config.yaml
num_hidden_layers: 13
norm_place: "pre"
rope_fraction: 0.5
tie_word_embeddings: "early"
max_grad_norm: 1.0
max_seq_len: 1024
max_steps: 12446
Each number is 128 + 32 x the weight over its row's rms, rounded and kept within 0 to 255. Layers, rows and columns count from 0. The size above them is the row's rms in percent of the matrix's.

# layer 8 MLP down (transposed), 1152x192, rms 0.105, rows 695-698, columns 0-191
size [100 104 101  96]
[[135 117 116 192 146 101 151 123 219 201 108 130 115 116 112 119 159 110 173 191  71  98 158 140 140 166  99 126 170 162 145 128 132 164 113 105 101  88 102 118 116 103 124 103 173 113  96 162  90  80 126 124  66 135 151  86  93 145  78 114  17 181 103 150 118 177 135  99  78 113  99 127 116 154 104 138  96 156 134 127 143 132 119 143 125 117  86 239 148 124 104  94 172 136 136 108  80 104 144 124 155 117  70 109 127 108 137 114  91 115  95 115  80 142 127 138 137 156 143 151 122 149 136 187 113 159  93 101 124 165 123 105 131 172 124  70 130 137 159 137 108 119 106 170 130  85 146  94  95 116  53 172 138 188 109  51 129  78 105 148  99 122 175 141 142 159 165 143 143  64  90 143 148  91  87 117 100  99 167 152 127 185 149 114 154 149 153 161 150 103 110 140]
 [138 143 156  65  73 177 147 101 136  96 159  88 164 160 123 138 107 192 113 111 113 176 169 184 137 141  92 101 151 120 146 100 124 183 110 143 153  94 161 108 137 108 158 159 149 162 145 108 136 110 127 136 157 114 124 151  75 134  95  98  94 121 134 106 144 154 136 170 161 100 136 166 111  86 118 141 179 152  91 122 106 113  71  38 165 111  74  69 163 115 163 145 108 152 136 106 128  88 127  98 164 179 178 134  86 108  97 110 109 161 103 135 141 136 141 113 131 128 118 158 168 107 142 158  81 159 149 143 104 134 128 139 144 138 125 143 137 218 151 109  91 109 155 116 110 136 141 155 149 155  75  99 103  83 151 135 171 117 199 110 101  72  98 100 180 143 151 207 153 141  91 133 148 120 125 186  94  98 156 150  88 138  66  62 188 142  40 112 136 170 187 112]
 [169 115  90  83 130  83 134  71 174 137 134 124 125 138 129 141 129 108 103 114 164 131 133  93 115 126  96 168  60 111  90 129 122  72 148 185 108 121 124 163  98 105  87 132 133 115  90 128 125 102 208 116 100  78 172  40 135  98 125  92 196 166 199 196 178  85 174 112 122  89 157 151 113 129 136 148 119  72 168 195  91 112 170 116  88 149 142 123 143  80 147 123 131 122 189  97 106 148 100 102 149 109 108 173 114 109 117 140  64 107 114 121 141 207 154 144 129 126 152  94 135 181  92  99 113 128 110 125 103 165 143 115 168 149 147 163 172 109 183 102  94 117 116 101 144 162 133 155 191 133 103 129 140 168  91 129 145 110 151 129 101 150 110 125 182 147 198 102 137  80 171 115 157 133 115 138 123 109 114 123 197 143  71 118 106  70 154 106 159 188 122 104]
 [154 102  84 253 154 144 162 102 100 128  66 124 113 125 130 113  43  97 140 125 120 155  45 153 177 162 133 124 146 134  94 177 108 111 109 126 119  83 130  83 137 191 116 146 129 183 163 140 126 149 150 131 122 137 112 149 157  88  85 165 116 136 142 124 103 138 109  69 111 103 111 188 192 188 120 169 138 134  56 121 111 118 136 101 179 118 116 118 155 119 121 120 108 124 175 113 144 130 111 106 142 125 116 140 140 109 167 139  73 170  93 123 143 112 146 105 149  63 170 140 192 155 128 190 151  92 114 154 143  91  96 117  96 134  54  83 107 140 131 127 125 107 159 122 119 176 112  97 113 154 141 125 134 118 122 148 182 187  93 140 166 138 174 130 169 185 110  79 182 138 173 196 128 155  79 126  91 105 142 103 115 134 167 155 157 117 120 147 129 103  63 144]]
# layer 8 MLP up, 1152x192, rms 0.252, rows 696-699, columns 0-191
size [104 101  96  97]
[[185 189 156  84 150 138 125 164 107 106 129  78 152  91 146 118 103 144 175 107  84 131  97 124  92 146 128 118 121 109  82 178 106  62 120 150 142 137 116 109 136 173 132 117 122  45  87 145  96 114 126 174  90 118 122 127 132 166 169 177 137 147 117 114 107  85 156 108  86 109 138 142 123 169 109  85 108 102 191 186 122 128  88 152  95 153 180 118 119 112 146 179 141 120 124  92 119  99  76 175 160  82 153 149 177 127 107 122 121  92 132  54 106 189 113  89 110  93 176  56 143 205 181  69  79 129 144 134  99 141 168  62 173 103 111 139  92  72 149 156 168 171 153 105 155 100 177 110 125 138 111  96 129 138 137 186 110 113 143 124 127 119  96 150  97  98 170 143 119  95  92 154  86 119  96  97 134 121  93  98 155 200 175 125 118  81 127 141 145 141 168 118]
 [127 108 146 134 122 129 134  87 160 124 100 114 131 118 134 134 128  95 100 133 196 134 104 169 104 124  63  92 102 137 146 101 162 101  98 140 109 140 133  60 130 103 114 116 154 112 145 150 161 124 154 197  46 120 111 146 134 160 104 133 135 167 165  87 152 101 160  72  85 149 112 169 181 110 105  98 130 115 110 136 118 133 114 215 110 129  86 117 133 130 190  56 149 116 157 163 114 163 123 149 178  97  89  71  96 106 187 118  81 146 144 128 157  98  95  94 125 124  88 136 157  74 122  79 106 160 180 111 144 146 127  71 108 112 152 110 105 220 128  87  97 111 123 146 137 138 112 139 107 142 133 151 121 137 115  81  84 142 113 180 142 226 146 136 129 103 156 134  95  93 157 104 188 122 152 161 153  19 128  89 156 104  89 112 108 170 163 143 110 167 107 176]
 [ 92  96  96  79 146  93  92 122 142  99 142 177 124 165  65 107 125 117 192 106 111  80  96  96 114 125 169 104 136 152 128 111 101  85 119 104 138 119 133 118 135 108 102 110 129  70 181  65  86 161 106  77  53 193 131 153 116 130 203 135  94 142 145  93 163 123  95 129 132 102  53 113 112 116 129 126 136 126 194 108 119  93  85 155 132 140 130 191 157 105 135 105 137  97 167  93 151 115 135  78 111 126 107  93 156  92 173 133 139 158  94 145 115  85 126 146  86 135  84 128 111 163  80  95 149  78 104  69 144  70  30 134 153 152 118 127 148 136  90 112  93 142 143 148 164  63 109 111 143 177  95  98 110 118 171 183 160  94  96 148 145 118 142 151 107 134 159 150 158 160 132 153  92 104 117 147  77 122 167 107 138 162 168  75 209  87 146 164 103 126 132 155]
 [138 188 161 113 210  99 124 147 118 103 149 166 126 159 159  85 113 119 119 118  82 123 191  83 141 116 126 144 137 110 104 115 118 196 100 177 141 140 177  76 145 126 120 116 149 174  80  84 107 164 105 134 156  98 154 109 146 151 148  99 116 149 183 138 139 104 150  78  96  48 101 167 122 126 131 116  84 131 120 141 134 143 137 106 149 108 166 176 154 105 105 143 141 164 164 128  52 184  70 137 132 112 167 135 116  67 137 140 115 225  99 145  88 176 118 138  86 229 123 105 139 116 140 142  33 125 140 156 158 165 129 187 140 137 138  97 121 135 154 126 185  92  80 124 106 142 103 128  94 146 160 107 128  77 139 141 112 150 137 167 141  93  94 187 188 172 134 108 162 112 134  93 141 117 147 103 110  84 186 146 145 134 100 164  88 133 135 141 104 146 121 171]]